Weights of a small transformer language model: capped logits.
Each number is 500 + 25 x the weight over the matrix's rms, rounded and kept within 0 to 999. Layers, rows and columns count from 0. Numbers have three digits each.

# k: layer 5 attention key, 96x96, rms 0.0857, rows 71-95, columns 0-95
# q: layer 5 attention query, 96x96, rms 0.0889, rows 72-95, columns 0-95
# v: layer 5 attention value, 96x96, rms 0.0685, rows 64-95, columns 0-95
# o: layer 5 attention output (transposed), 96x96, rms 0.0633, rows 64-95, columns 0-95
# up: layer 5 MLP up, 384x96, rms 0.0878, rows 0-12, columns 0-95
# down: layer 5 MLP down (transposed), 384x96, rms 0.0626, rows 0-11, columns 0-95
k71:528510498489529499507502507491476535498466511482495474498501523504503517496502499533496503511529462484501479522493502494508512483501502507495493494516499503484514477504497494486504505549501489514520513505485523539483505484527523520505513522514506509505530489474501491526465499497485489496
q72:508498509504500467504489475510478476467490487526493488511467478501479547495540477523487486534498543508489471470500501494498475491490516518487469516510450518478500507528495511488501520503499515489535469469504497487506515492532510478518542495505479511507495496520459484522570514509516482503
k72:497471500520515515502491495499572506496568525507539483507503484523519480488503471487519511494496491517488472532506460475492506578495506502486492503516497464494491486498483496492502462496520518497513451521504491482510508505507510479521497495513493499516517409498521493492504486513504483504
q73:498520492506507487494489522502488469518488499514486493509492518525489527488529486533507526531462519498527470492509507518501491503498516517511483493500486525509516485496504486476522524515463491498501484485519511484485499491514515504461511479522482509490518510520473484528492522499481485456
k73:528501473497513494487500485461465513505510497503485497522490480510507486496483503517516507484474536479547490543511488493500493534511493522473491502477478489527489505516464512526504501522509502497491507496481487482490501485527509479480516508548516491466503510505459512505524506511497521499
q74:517495495480483475479510489506502486473526516474495499484487490499488515498503510520492516460474526494484500492517484543490514524505497531472513492514472475486500499486518470519516508505510534465514475486500491510511491541536488495525507515497512485535488472501504516509562496498516466510
k74:450448484505502510481511503487564517524562515510534518521495500501509483510498507486501534493477494513492454515522476506507500546508515486508504496530529485493491485504500493516506483474505520500491495516504481477538493539524506487512460498483478488514519428498519476505455493511503483483
q75:515485487480503537506518487490539500514531508474500503509502518529526459495457504485513523448498491491496503535512499518505520510528491466512504472512524468502504487498501489528497459480509510508470536527486499524516505529516480517509475509502501497498486440486519510456491485496507510519
k75:444504487524473503485505513497493515522499524500534495477516499517502502505506526491507514497496468473519494505516504514513488518490518469523514494506505505521524473522523505484490489484494489524532517510507507502502497546484516524496495518510498479485500487500531495481409514475484480488
q76:476471453472491533511493471510488484472505485526495488509461471474479484502478478491500517465489491510485502512498532506522520486493502477497498489504508504495514504506479490509488503478526504495486525537486508498514498529525487509543515505517504494497499508499479513466532510493522496504
k76:460479483497493491498499506499541478496522517519537503473484501520532493497518509490523497495490465481474467500514493476476512522513491474520524505509510502494469476464485468484530486498520483485510472516528506507520515515492494503506495525514522477486501454480493525467506495513532477484
q77:493522484491469456529502531518472490501466520554501527509481476485499510503521474501509472505510514503506488479469511489494505473496478535504507509512505518503490525521475495487497511505502492535540512498497519506470495476494511489478480494542501514508509543496484501517462495488487480510
k77:541525490521510494515478509508454494475454482481469491498496500475488501503511475509498494484510494522534521507512507518511512460501519527476510485488477537491483518492511494503496525511497474498468499477509502517480476448507509482499526498492511501506513573516479524516555487473522489493
q78:516486522507514453489471461527494506478488507519498489503473502504489530479539474509474491530498540511496489476510489500498485503492499507502481496508460535493467504515484522511507529492501493473518441457515497494500524485531512493517552517483479510537501492519458481512574499512521498495
k78:482458517501512497490515500501582476507565546497551490522514480495514485495527489490514486487476483497481474512505466471502514566507498502507470522515515466501512477525509490492501465492534514508510497536494479498507491521527485506498471488492493473490505402514528509506493483518496487502
q79:522522501509513476487498512520506491504482507508500467522486482516504516499536494528477512525473518526499488477510493505503481481491491504506503484491483505454486522492484507495499515513500493495503469481481492501506499482492532505490515497473500494529501511506480494504515489522502504482
k79:486487532488506515507535496493522489510536520509505476501503478517522480498496512516496496495491488489504511520513470493507517511492516508508476537545515463501493450493497504513497484515519497503507501493497487513495485487516510492476480494525476523506507459499484470524512472532503492505
q80:523476490498513492495493458517533476459532514507528486504465484502480513475497473488486520496460506524500524490511499479480491524482508512491465519498462529510495492494505506497528494525502525452518458481530506508523534476525530499497523478463463492526478480503467481523557513530518474539
k80:435476501486514491498506488503563501507556548501526513491519505517509484500500513508513491490498513498493469512524495504518508566516495451510509501493517484473509465487505493484494451495513506515506498514494473514497505522515481500498477491470454488490489389489523508475465500517493479518
q81:528526484512504512473513503509504485490526492494503518499522502503531499510464504499496516511504506505535494504514519498516482503494525478500498502521509499504475488512505506492499477511489506486495508489473507488521509512496526484487499489472490488487515492492495489505482519504499504520
k81:525500514471509497516500500491474528494480501509480510468529509511487507492478492509510514482487502519505501521488516522491507490499495518478505504505504498473490525491513484490521496498505493555496508480477486501489510494479512520529508491502497510527450522479530494485483520523474503501
q82:511538523505477479491494553488498524520493510511504492503522512495491486492520523524487465523499515508529492472501490481503477499500489513504512513477477487515507506501495490469526512549504494506538494489511502493491505490465529496496453480527500505491500517482524513517458497532496494483
k82:535526553494509516521514493497455513484451480503471511499492513490497522503498504487490500492510521530510526475505524500513505455506503509501507499521502520503455512499523507522488526533459492507457492481481495484469473474494500481483490490501531526525516574518489491505510512504482503511
q83:496515504503494480520502508514489498502459485523490484524491482493475517496519507477538467534495515499504499488468506510504490484496511525499483508488483508511495507484520513479491535509515508502507472464531490482481497474477510505470507485512516509503489565517483498525487508510494494477
k83:512508506489491494488495486502490470499476477501485491511505506507507490504494478487485491512490538492498528489512492502502490494499538484488499504493480502527497499496496511514503509482480502473478533484519506497492488481499489476500521492475481476498522557511456509524581515492530499497
q84:498512483496481484492515503509494499458491500508492489496492497513452493476504511474475492511476502512488509516494514497495468495495534499529463537489475525532489502525502493500491512500528489470509484509510490504468508496518490485492497492499511510510491514508485519495547511519503497521
k84:461488501501512508499512488503536461484536537508512501511500528515534502494522516490512495476491505492472475486516506511511499548495499479516505496518509472482527469478494495496507462475480504482492461517516495519515525539515515543495462499481492460521524449501495503472508502496519496479
q85:517459488508492460492519490504482465476498490520510475491464497533472524481519485516485493531427506511495508504524506477483485522473537517488503527482483503494528509499510507484510515522487509470511457488524469506521550499540494490512545512484437502517484476523435523503598510520502470502
k85:454478490475515500490522489460586506499585535507553497496515510521532493508497499507509501475491497488488472536524500501480489564511484498497500505522499467473519463488476509489502457507515510472501491531499469514519505548521509505516471494515484505492512387498511500507481503516516473502
q86:489522499489515487520486512519508505523463504498470547496496481478512483529513516502491504473556478499479483497480502512508518498515463496483497512524508528463485493499453527517487501499512498490490516480499494503487481477466482515501512495499511497509522515500510502499488505487516487515
k86:537513508487527488511476496532469508501450462529491479517506520487475474481525493469474515497503495509500497492484503497518512471482529526504512520488468505505486533484506517502489508487520480497478550499477488520508512479475505489495522482495485509508513585510500501498525496484504496499
q87:543542489503483495510498498508471513513481484499471496471497491480459504511488498463482471516514502520526509475467490503510499467506525524496504489505498526523484515475496488486484507504512485520500502483487504506476518487473523491482499494509509505523531548489504542516478473526488504483
k87:528539493497479521498512480501487487461469501500467502512497499497487511493506495500473509481467504504490516466506508497499501486498503522477516507517478527487502503498493490511515527505487508513493480463510505498483504456502495495501491500476485474506529522526482525525590501496505497497
q88:506526477498517510485492520489482519507516497500468499486513514472482481543506502515523493491529508512509481536494501524481503474537500481489516528490549507528532478487512499503451493472486469528481550534484469493462497525440495490510462503510531509479511527475509494484446500497473507491
k88:530528511481488516482475511521433499488445476483477515492485504505462516487503503493488505495513498511519528486492523487497487466493486542476504512507496542524492520511477512482507565498481497515496481476503496494487498461483515489497530478494525499496507618500475486504523501484512498497
q89:481501514510458523510504504494469497495472481481488498508508521477478495513471518486491517477497466504501555479463511471527483472484505519506509501527460495491522503502524499515520488521524506485464498509498492496527491487494478499505503493512512520492473507502518498489502510503505526494
k89:504518484496492492528500480502505471493501497498500498493483555466520482509517511519499492556498483494481511497513503490476495510504490475524516513489488487472485491480503474490505486504488516450489474492519528513520520526528501494516458517502507482499495467472476525522561495522502486498
q90:500475483509512485481503518498509477489533524505526475502481477493495495480509489517513504507494522505485482524511512491469496493492484493511496516491513464502522506471523513494492510490507529517504508516508489477489505528509519469513491501514502508508475485484515497479500513506487489515
k90:456479489491493523517521504487492476520499516475527489478516492514504500514494507514505525502525479487502490528494506516501479499522488485502508488513534512500504508490509503493481505508486498505509497506514502503504493492515497477485498498484531528513514511475487476465450494490521493494
q91:496495499511509549487511499477508501523531507493496508499501515482535451542487511503514537445520468492519504503493510478503517494517474502484510475504515480492513499486497491537502477508478488525461533532475492509515497522480501498499481499503498474478500482494557496471460480490485523513
k91:534522522492492487513489520524441523495455496501483493486477511491452510484483467531497504527514507515516515490482527483513505456483483521476511503485505517511467539512513521473518536508496491522504510485481498497499490476491494480504501515499522525513475560496499527510479489495477501491
q92:522497496493472496503479481509526511522518519522525510521499503514491519503496498478481465497513506507508479458509503483533507539518475483510488477507492501493495467524493477507516468517513507513505498491509490495551499490504471507488476496491510498491512491489522515499496486525508502493
k92:504491512489471522500498489504508546496504508516539538506534490499524505505501503480496489511522498516496473494505505497503511476493512463532490491487501491462488503522525472497493501498497481567494479507476525528491503489525500498501520521518474523496506511540541516492455496507472501502
q93:476494488527493503504483513510502515522499486530508518504507470493543484513469513493511502471517461497486510497485521468507508476519472505501510495502539469510512532511501492482494486497505511515483527518489500521528524513447470489493517495515493482482509503476535497468441490521501499519
k93:507525485500512492519515486527444476494442478478481521487503526502489513510491489503478495490499501525501543517493522505509488420492522499494501506492494511480480529513501513501482523517512463483505502477482525509480479469465526485503533503499509513507503544474496538508506509500508503504
q94:491525494498481531506518529490477479508468459483501490504463496501464516487482500493509506494502521487510529510481503499509508464487520505514482497490487504515501504507517489502500494517508499513508523482497524492505509491522492483490488486518526504486505551505470519510482512500497525464
k94:507517487511512506518503506484495481473481493514490483484480489516508513504497499494502484538468520470513512499522505502494513495522524502495506480488471504518486497506505488503538509510481507484497458498521507508504481478500515504500490494487507479484508522462469501504581471490508502491
q95:532471484490508492513500433513518478446525493518525486503474477500493509458494451505493499512458513509498510505527514477487500538496512510489478484525475507496504496492505492509521482487509521453505471494523490511537514502544519503500541510497494494503489488505457501497580490524520487515
k95:460489481508512497504516493501576494497578552505553506503535483527524488500510514512521500487508498486481454503523473501497499559516482464524500508511518477480494480509493487495501474482505526504491513507509499512517508519515495520518494506503487485492494381511533498492481514516494497497
v64:480486534472546491500468492516516481523493556493547503512507431520493481563477467447488505457509487526487496485488515452531539486492533489511481513491471512449490492558445485521477479529535480511480483504469453544469494512510512491492499543511528490482550509485518534529518491510472514522
o64:535478475501491516471530498472480504489544471491419505497548536514489462475462472516485506447494461501519536505503494490522493485516457495487525503528474488570492531491540524531530515505500549489496578540490518536493462493470486477498482508494493528483497468540528535453465478493487490543
v65:521510498504488549545526533495461491537511437467496528536500524515529558463454518526467526518488472506503552487561487506447494486530520494472530500533492515520513500460548534475512515505477514466515525458546497511536555512508513478487490481488501515531460467468482498487496480498498489462
o65:447508502503503459488489530539469509470438565530536506504443482490470559519543513500517473575484553487490428454471488490507494508458560489515467511494507551483514516534501493464500527481511506510529437444526524503504479479504499513524490502494476515489506542505487474547498532523485477469
v66:532518458529490512528514488469493466534488469501473503499482533503504537482497526496483506529513522454455500488484472490488474527512522467505551503505508498530455508441500511476536512546499473486497499447499564523463558504497505521525510502515495491487483491482475516435494535508477417491
o66:424492497498507461460509525543497555468457534482538503518471505509488527509504467502503513523467539522507459544507506494498518508479495477483478536440488525482475512530504466507450494484497510521527475485498469502534488487490527504495537499502517511542496472523481446569507483516506489498
v67:485497478463506546513498540533511483550511487483485497530462492541515523463429553512422532507505495463490519469548505504489482455526467487515481535488446473484556499523529523464526504499528493453445507506509531533556524513507517465497488590490466549484427513450503510486497520516518457516
o67:458509519541504434473481512536445453466474524507514505509499523502469556504504482531496450574459532516476462462489457464527480527444569492515496513511518520517504510487492505487489527544533527537594419491505457509490480466491506496515523470494484481486486513532452501543545523497490517476
v68:499510492476458494475495478483494462476514465496502513493518522496523520478515522502500473507494484469521514492505493479462477509544522518501502485522491492522516477502513511514518476519473512492522485514523506504498486513483516517518501491491477535504472515515508469494492533475527532465
o68:504505492508512525531487495505462504489464524499493486511455480507505510510515514497494518498513505494525500487517484495506490496500501492477493491494519503476495510488482493502497500468487513500496487471518499502509520501495484529512505484484534484504501569486487499505585467521507488492
v69:503510450541525530482555528488489551494505512460496507520515532483507538411448494479385537487490515463475520530544482526505550499463494445537510522481467446536544467528551537514534554510474487501486515483533509448554556504530454518492486518509486493492486504536481509465491438553475485476
o69:483521527492488426451477518529506484445463488547571484513510493505407552527543499522536456562486522521457470492498539468464441533446502532504460528466521538506481498515503491471489521500535486516521458494522504498447489492515599432470521491480474519523485504545480486555464583492491532480
v70:519504509488499533483493491531505507459498493539504474412517456486482551539539477552522485524492517494456468509476507526496471493509503487491471490464502501445503525532484480522490478481487529517530491540479502434516490482469501490484478495469555493494497505521514497513502496488512533523
o70:512512508479493517514492482459557509532546468465475490528491544486554465503451502519474513450516469495509497497544507511479510500504505526497550479527555483530498476458500505509487485510509501506472540502485494528482513529478496504510492503513451510482491517458512485465469488490487520519
v71:524512495466502529533522471481524498447478505525505505504524479467487528560509488478516505516529544481496490521450522494555456496518502500490436475531490484498489479501468495530463482513461498517510524528454482491490508519491481502501498459508509529521525500484506485553505516469447562534
o71:498478477496498532490493493480518518511528469488475495500475510509514481512466490529523493449492498502499501527543497535501528485501465478487536508488575510541505491494516484519490503484501511503462551549485513524472487548482497518522469549488506522482501453482496497445405486512486507516
v72:487497505516498509472489533546488534546519512431482479504479486536515495440490489538446510458511468498474500505543514507460562482436431465519567536465503476553527551517551481433528540468544499485504515495558531512551517500503461457525500545480521490494459498554519523500506473541522408504
o72:489517540510471427469484490525508449507481533535524517494559516510455527497523513482482474577477498486482489488446523478497439523490585547541448493514447477471493466491469523476515530557534488520557411468518463494492474460531519476466558448525445516499506494540489509562525571477510527498
v73:492495509506470555524478519516504494482500521506535509451445470504497484536521513492517537455497488548539488473445502521523499505444490495529534464516509523493462535511531475492477484451466552506524490524493546468532535482475538497483489520520475478476537507474507545522502467490521468465
o73:498501547493508459522531497447515506515551452473476492501546496487512468486465472495455485523531505485494537475530492519511493490510518483493490485527488462498529440493477503479525481571491505555526469449520500493498518495504487526528512506500497532529507474472535497478474498516503467550
v74:523484533452507511539479454502513488465479472524504486496537482484504490583546471518562479531524541543514479489455493477550457505564508500475457459532511521425459501511441517550437434541443520514497495523455515526424466528498539518488523398490498532519512495482502460508493502462488558557
o74:523470463494499570520509485475511525532515493456463504485460513492551465501447512513504533411517481496492510524543499547508560468538478472474572494514532507546496494489534474534505496453481502487438611531475515521522500540463449553529468548487541477471518495455503503417433441506481510513
v75:505477466507502483482504489502524502466531497507509487465497478500484471518493501506511459512483546480472460501481496483518454529500500503497523484538503467494474471480458472530517480507522517478503497513471499482498473513479492507554513517493495484527494470533499513483501531535512484515
o75:515475506491492497489494447483580528493547498473504498497495504518496510478495487511476505484477484498507502512529508507509492534509489502504501498486493468502491483499514500535482475482478499474491498510497468516529517521511506515499495516486503515511477418499489497496569491497546500527
v76:505516493504532487444479484536495528493483530529503495441503485483466496571548505556534459522499537560468432468475494438526513524529500509475548481471486504422462476484475489492515515501486499499488471512454536484450437462471508512495517486534538469479504496533500495472506536528526475541
o76:517507521510476498498517491454535517547529484462505493497548536489594473477453474485456546465517462501526528520517521503484490483547472527464531498493478465501465514478516504536497438518473490477492578502480444526592520506476472511459505495496508507514493520473536504448511450464518522508
v77:497493521471505492456462455481514537436492485584478556397520477464471506533599481535500443524552535486508461512494477496510469541521486518496462482488526519477513466485469473544475502506469491515507452545496469503472476487459508511506512490492561527498441513564516474496489528471525538533
o77:580549464489475559519496468486529478531520481453472466516475493497584463522424528530514560435500499492489527516533522516474517486513462517496558470515538455489508476486490499529473434478484503476447553557490522505511538546496500489479521511469502468489513547419505522448500443522484515490
v78:497519476495468543536513540527499493468501512531535509530477532517518493437527519471513488457449470535501523477497505498471578496450445505497533484492498513529504542483514485454467507511489547470527493510542502554538510514479527503484498504519473495521539504510503509462488489480528489509
o78:509492556509505467497505513513493502498503502523501502494556453483489513515531511479463492591537498478493506481486511511509457493509531503520458448536487476446521460504487512462574493483506503506502456448500503445493502483529465542523535464488471502516481494505501513544519555524508464452
v79:528496483483475532520473510460501556507498478497486559549473477518496462462505497453500532413513506455538505465517487542474487524541456536531466464483517507574548486481533445523462508495495530484516526504539422515486504508491539527512507531530560527505491500515504544504489479451509526493
o79:557479509476494527505503500508486453513482510535492485531452425473469512513512582513506531543451529503440534514481502510506483489482517514549505479532523480469526484544493517484514498511496490488472428519518579466499541515564511501499494500446477470482516492469501516488482525562491445455
v80:490505530518517501534544526495485519543485501444505525536491506551491521494502482485487550480468459494495535540520468498500569482480523530482478518474483496509507530475529548448522515522503462510485520445542482564517537542525499530478491505479464499544514486500465465425494445484484481520
o80:473498481515492480511502550562470473437443498550516515485506509498454531514558500480507467525508530507460479512459514482496491496478526492526481510520490524519496525549479501485503534466518507516505486491483501453506469471508482476500498485518492473508512506567504510558419504541471496488
v81:476503475539512514524499517543507553497506509491541539515503481478451476505523463487503510442451453577490491501491486503485570530468510533488549475504485517485518533498484486474485495499510484526530496482520496499480436463516491517471532479525519466502561507546478526446493485528522493519
o81:558502582472476490505505497476506503530488479500494505512589491490525488492520499463467528497539476481510537511472533492495452459540480527509461486521444468494478483534518544480547493478475465490455510488495511471538529490525489500482516487502496502506481550514562496498431530494520473491
v82:509502512532529490518493529511532496563503540436536459469494476519466524462501460510415550439482476512454512525513528515492528460428495495504496529490507483533520533531545496487524480508546481517503506483495519524516552501511473452465491555464514541517554510513498523501497449485500470505
o82:486497554483475452478489495523505487448492452507478510516534532526438498511505433504512466505494488495498495527476521468515464504459546529527473508510474520538508490488472518499510573516548531511529469502512495500423443508521500469509529470524426513493506492567496496553468562492474525535
v83:480536480489520503496500479507502489502493465498489516454486506521513489531472503510491460486503482511510484521485524483476447506503529568512464501494508519540472528490474525511537473440482501504533470524487534456466448461453541467494506462502476479526464498457521449512494543522529501483
o83:476523520490518515510488476435500506514492494458485503538498522506543477491508484491490493477514496486536502494517410516503511503520510476477506511547499482457520451510501494503485485520491502542489512497505497506548507489486446530513465485511552480491497553498552487488544426493526474530
v84:495505510515498511493527533455475500551503513455502480510490543538516520394460516544458525495477479504497539521567489536464482470463476483521558536507508479535520490495566537445559540506525496466464506446557524545564552536500489447503494516500483514534485488474489506489499479515500459471
o84:453522504521487433508500520563484478467450512544546504475492489492435540510543483484528450584478535489486458483456508477498495520457543509531453513485468544475512512522487488471497542505522509496565410467519494470472467467511529502496518478507458501515514524525476497579559534490503514476
v85:535467484483508442531456491515517556470497523501511530541517504473468488536493423469517458468521501541508474514442509511525504517524509548497490476484537519493501520445459441549435462498522501504551463517496453496468500468509520507508503454461578527499461502567510457558486492488516484477
o85:571493519463504590529482461471521508532506492450459482497511461508520457479481574511500609450516471469503538501504500526499502454517490489501505484543478482514508469519522524510518464484497462499410564546498559526510500511534459481483512505499491481467544492472526513450459509505496487523
v86:478471497529465520521487538502471502534518549476488476505474479538524490460397515490439538513505506497496517495530516534499529483481478480541506525458465504522485512563553493476513540459479515496428525501554473469570523538534461533477468619484521475461453499503490525522498436527513466450
o86:478519505503494447471503539531489463490513492536519501488502506490438548493542534522506472579461501504454480445493499460506450551485544498513471502489486501504498531479486511473509536593532514540586393450511496495473497441518546434484519465515458506514501481509494510525484570479495517515
v87:501483462527531482488497490504512499494504496490511500529527527475472493505500502488492456479519499524523474515503498477530511528542530514491496484475519496474535491507499526546473462486493500497488489515477505505469476459536492528463507456444512509485511515510488498521505496498515532519
o87:532501537470518538520496496475477503499487510497504477511497474505515487499516505492520550473522492505513530502512495501505498479512491522462504498515462504508478524474512503514521490476497476476453587506505530499497520514517478486484481516498530459480501542493509510465519483486489505479
v88:505501526494518499507496456428515451498481475512476454504494523477538522538463509491503509564506560484511502525490513525525443480517550492522496526507481479478466501538479568520510479535443480524448500508456523481463513530512474465531490481479461512523525492451511500506505533484469549500
o88:456479429503505508509530506519493543484504483476508498501452531506496477498496435519537478462484510534482470527547477510501565523494481448479517525459543549546487518480519439525465525473494527518504552532480512531484475508442516510525456524500559499485516494488468482491504461480495505542
v89:487507500547520520481544542474467509555495482440483516508470514546506550410459515538410519517488498396482513515558482510503525493496477445517501556473506471514515484515578567467532545500482506498435518472548522508559584520520464509502460543486480500509457490460498486504499449521510454520
o89:457520484509493429471484547558512450437469523549572486495473509487440544536543496506522446586469554529452446479471503460483482544436556523519477522510488546507505505491462476485478536529553490524589425472506484482465470487523534448478527480503455488505499497551468500550510541505485515467
v90:493512492530474523526461500456483468504504462534488532491506523517483517486489529548551466489466473480503476490517519496433443496542510551479503493508505507507504537523511456499517528492461541482528515488494494428485523514465533482539486486598543490517513491479516528464501515506532476418
o90:472488511487503509507540494470516537564503537528523489530446479460545506490523516468483538544500516498536484520491472512489505530490501475504479469508533527446505473474471494464473478512465506519518412458488540502549523475514513547497492488436458498504470546462555491518522495498528453500
v91:494486486562527450482487515553489540474520509467497482509512483503484469472480485528518481516520512532513476515490477456470559515500480467509509501451515483473511502511510490473488539438532534511460492520532483469479463505492411474515506473504534479487442509554503465532507464520538471518
o91:538520519479481526500497499479518470533507537541529506470535521493512467495535560482476543520498466493466519463482538500499450511525515550492484496522450459487497474473496520511533465540510431486484471493515487490527509488523506469436540471535479452475518503499519535473504529430520542496
v92:504512519516460502525499535518474532523479508465484482441490495526493484433467524528471528510493500498472512530503523527462495506457472492532519528487518468532492519519541475452565548452503494500485525495552543499543532524489488482516458558515521486460479487523520517487509456510513441464
o92:468519506527474439478496495498530466495490495537541507497503511503466524507505518501485463552483508483486485488489507490492472527493521519542465504474492497459498491493475509479487528571538507523561374445517467461487486457516518497472543472532444506532510499526503485563513565488508526514
v93:484488513507492481532506516476479520550525498454508492515511540522511534462494516520483526521471473502507534513536462509458488512505490488496538524505496464518517504501552521472556535524544477493468507432533518539533531508535493477496493507499468516518506507487467482471514483495502491473
o93:469526502520503469518500530540459507471426517529522500482478495505464521493539480481522490528488528499492484495471504472495499488490511501493471519469470545494508525520478513486498527478495506496530445472524480483502478474503522493496511491515501480514511554520480506557555498502507507480
v94:513512513509484562519537519487473472513488482476502463484495538498543554431490537497453545526494493471472516498555521514461525473499518438528527511544463469560497475605528500470547531493455533476517536459516464478554546532503472472505495514525474455525503482483488555504491466533450541457
o94:442500480504490422439507532509497527474474513563541497512480500505445540527526468501500424582472528489502452490495501490495483540464513506516483516465561543488502528477496474467479556510503535509551430430516483508450486491462579516503503507492480575527488486519482482539497566487500479508
v95:506522489527461539500534535482454527557498462461492483494490497538506544395442526576475498527459474475480526485577485529475535476517473446521575557484507470528535504541557506406564532482564524458479549456577502493581510525483453535488498515490500475522433481486476522450501469538526466467
o95:461524508518483419490471532557523459514446537559559508494494519489458569512568539472481461607468524493493444452463503483492473563451554541546450508489482517470504524502482526460486535505514468502574379409499450472495508466506530485482515469510434519535498520534472485574548549476512504479
up0:507505488445519526484521507512543455528474515523514498474491530488514506505571535498484511491503534534471478478457499539499517483511509537476451482547490500496461497480469519507492445516453475553492516496523523461513471482483519502495510511501494534483514517492536475511470501512469505465
down0:503481469517496481517468479489482500553531509464488512474501480509510527480450506479517497495554513514536507485496530471533502508468479500539508503478495478497502529506467513511486477484542464484561497505437513511485534529489469492479560510498547511447498513478477506505520517488501494507
up1:502506508541485492483517538508526527501520504505509515505532485491502473511495520506484490480495503492486470489498497514493494491508495486510507480494544490534500494492503476502477462494510525513527498473476487475517498485475501474529492486489536534511498485530553493494447524510471530522
down1:483503498502507532495522530502503519483481488503514499502500493506522483519507483504520474531509502512492480495513501512472498498501508488513492511496510478528504472515503502504514483484504512512523474504508484486518492470514465513511486498508501502494498508501520478501421495519490506503
up2:454546502518506478516495525515529505523474532550532501515507528445477496505554504495537463520498511471503498438459504508484503542535471542483544492461496448443529512514524489491546467490496510505489502526479494478488504434462486506474524479489471505483482512471505527548492507524489518520
down2:567495503471517470507496485496480500497479506489491530465507531515513499497471482491472516507511494484519485533517505485538492507508557527501474503592524518484469516455450479500478488496534502441538460432491452516509517474516529498510501489550521517478583506495519503481479494461486505526
up3:448574505495541513433552495508476503539577491515484509510590517483579523492503469491531476505501454494529479474446450487469473477524486496536483535454508534477560481491540473464443486440512512497493602511484500507437503505424538516439500504512536488510478527466536509457454528475507521455
down3:454514502473466517501551528483463518517549500486507431514579564478513537481456445453483521489511469548447507554549428471495533521512513554525548519485422514521519500425528510481477471496466496526530576490547483507512529452484505568344473512535485445546547495516505514508471536521466454447
up4:503524479544488530517511539481527466527525512512461571510473561478504499482501525505520481473506477528536477480507499548506523517515496519461510505499473461526497474533468495488519469533526487477489490508494467471529489472457461479498501527486481508502484524546505513506474515479524469501
down4:507472480447508474493478488498444566474484454477531474476520483500552511481486471533487549489468559484456477525509474473520494499485509481497525493488551529525474551539535482526490510473519481511528523488493490495496503513523539503476511487529557465484513498494466485476526487502496550510
up5:457534519478504478481501507480497544487499531530498464493594542469486531498482476495518491594534502507508461470422517478445497538508461540511503533455515518505561457510567544495538447466486469502518508528483520471475509472484533491445471511546497505469549529449526502519475515483473511464
down5:571512498488464489558480547535529565485475566491514465472470508452532521491486473499483509511496492543495468491447469446518479536506462496466503482473425488516453490525524518500504449459504459466502490484515431482510543433582513535465479467507524501490511550476509518530499533588532579488
up6:489533512462509501492496528477535488513534491532484494503529504457528502513518511484503503531495486517527510471504538479496507492526519541522545464482526543466525469479553548484472474522503517540540524486485496498500506500471503542452459475513477497499487522463544499474446500455466486461
down6:472589527511480523514519541512503516526500517526487504486510506449554471532527534513515486538515468515487495493496507450489482494526517512540551494513507528481535481509491475497502438486479493519553525436494477490494475504461504518496430452496473493482498530481522469503450488519478531454
up7:521505513536505483526524520498482506479526526521556481484533428505514520506522485492482497496493487539472530479533523463496526493487507453497501522475499492481506494511513512446516462508544525522504487441487500452494495503529444477490497480504472527485545521483513500567481452495480514477
down7:512532487553458516463513423486480454499487535475486502498473566491485499438492512491482486486486486486467493545499512548526501514444462516526533480474494502485491500479515500575512555479511499492499547507549497526468516496521508519518528504495508490548508511513485494412517522452516484525
up8:520542505469555483483521510499496480493478529508453492538517451505514513478545563524488521520499478516492525509520478464497569519481520533513527505484528504514477437543516465505438496511531457495483483545501509491530509487501474441517490488508476478452507510505510487540499454447472503498
down8:488479500508466525496554452513474558481524500489530489515452531497469551523493427450473486510503492489492493505500495493485456485510486472506508489516515476462508531474431544465535500476533567526478527463568476509451486527477581545491491503559544551509500468505511490480473500537537475508
up9:486527538488519515529493539496485520506480511508505496482500507481505496496529513475548514532529492517532494505512504531492528511499496515555496503527508520467462536504513503476483511455510454536503545442517506507495491468470508490498473497481504507477488529490517518491463497511464499493
down9:521519500496489494530491540491529508510520522487479487515467493475497521500502509476524473522512500519517497504514475517501462527492462503546523479522508491485464483488498514459485494467497482516538525468519492523509505484522498480478482499465471520498508493468501489512503510516483491496
up10:474522496514485504516533523508531477508485507530485501518481500520515454530495542510470544483537511465534495472491484552506469472502487513494496469457514521490483482492461491483487486544502506551490538492495465509507505473479508513499487512490501525488540514514519476502454529499447486513
down10:476528491524486493498525511496509486521501469501481489488495519518516501497498521505503501515509496474506481500492511487479467507533498506496525529486507497504519478503475495480522484501492514530481505489497497483517552501488507507516500485494514524493516497509491498496403496514507496483
up11:482528524495511489496467487488498484510489468514517489475523511476527464534547486511529513534529482486550502498465466491537486483500516491521533482495489551473503460496492484517489461517518485529495540467502489523488485534521481512488462526491493509442484493462555512484472492515523494503
down11:492509517504495513497490517522507483493544499486486494497490484532500486496487503505523484495509510510498465510497488495503526494513471485494497517504486456525514522468528493498491502482532508495491489470509508517531466492510481531479488494505496530495509506516513499493444471521496540490
up12:479530554508531564502511516519472489519504486505511504472496484505491483509523510504488482521483500449486472481493437489524514525482489534525513458474507564465506510549492484464510520527546468517503496476501489505486521465470483489505504518530513518467446481504528512526505481507480506516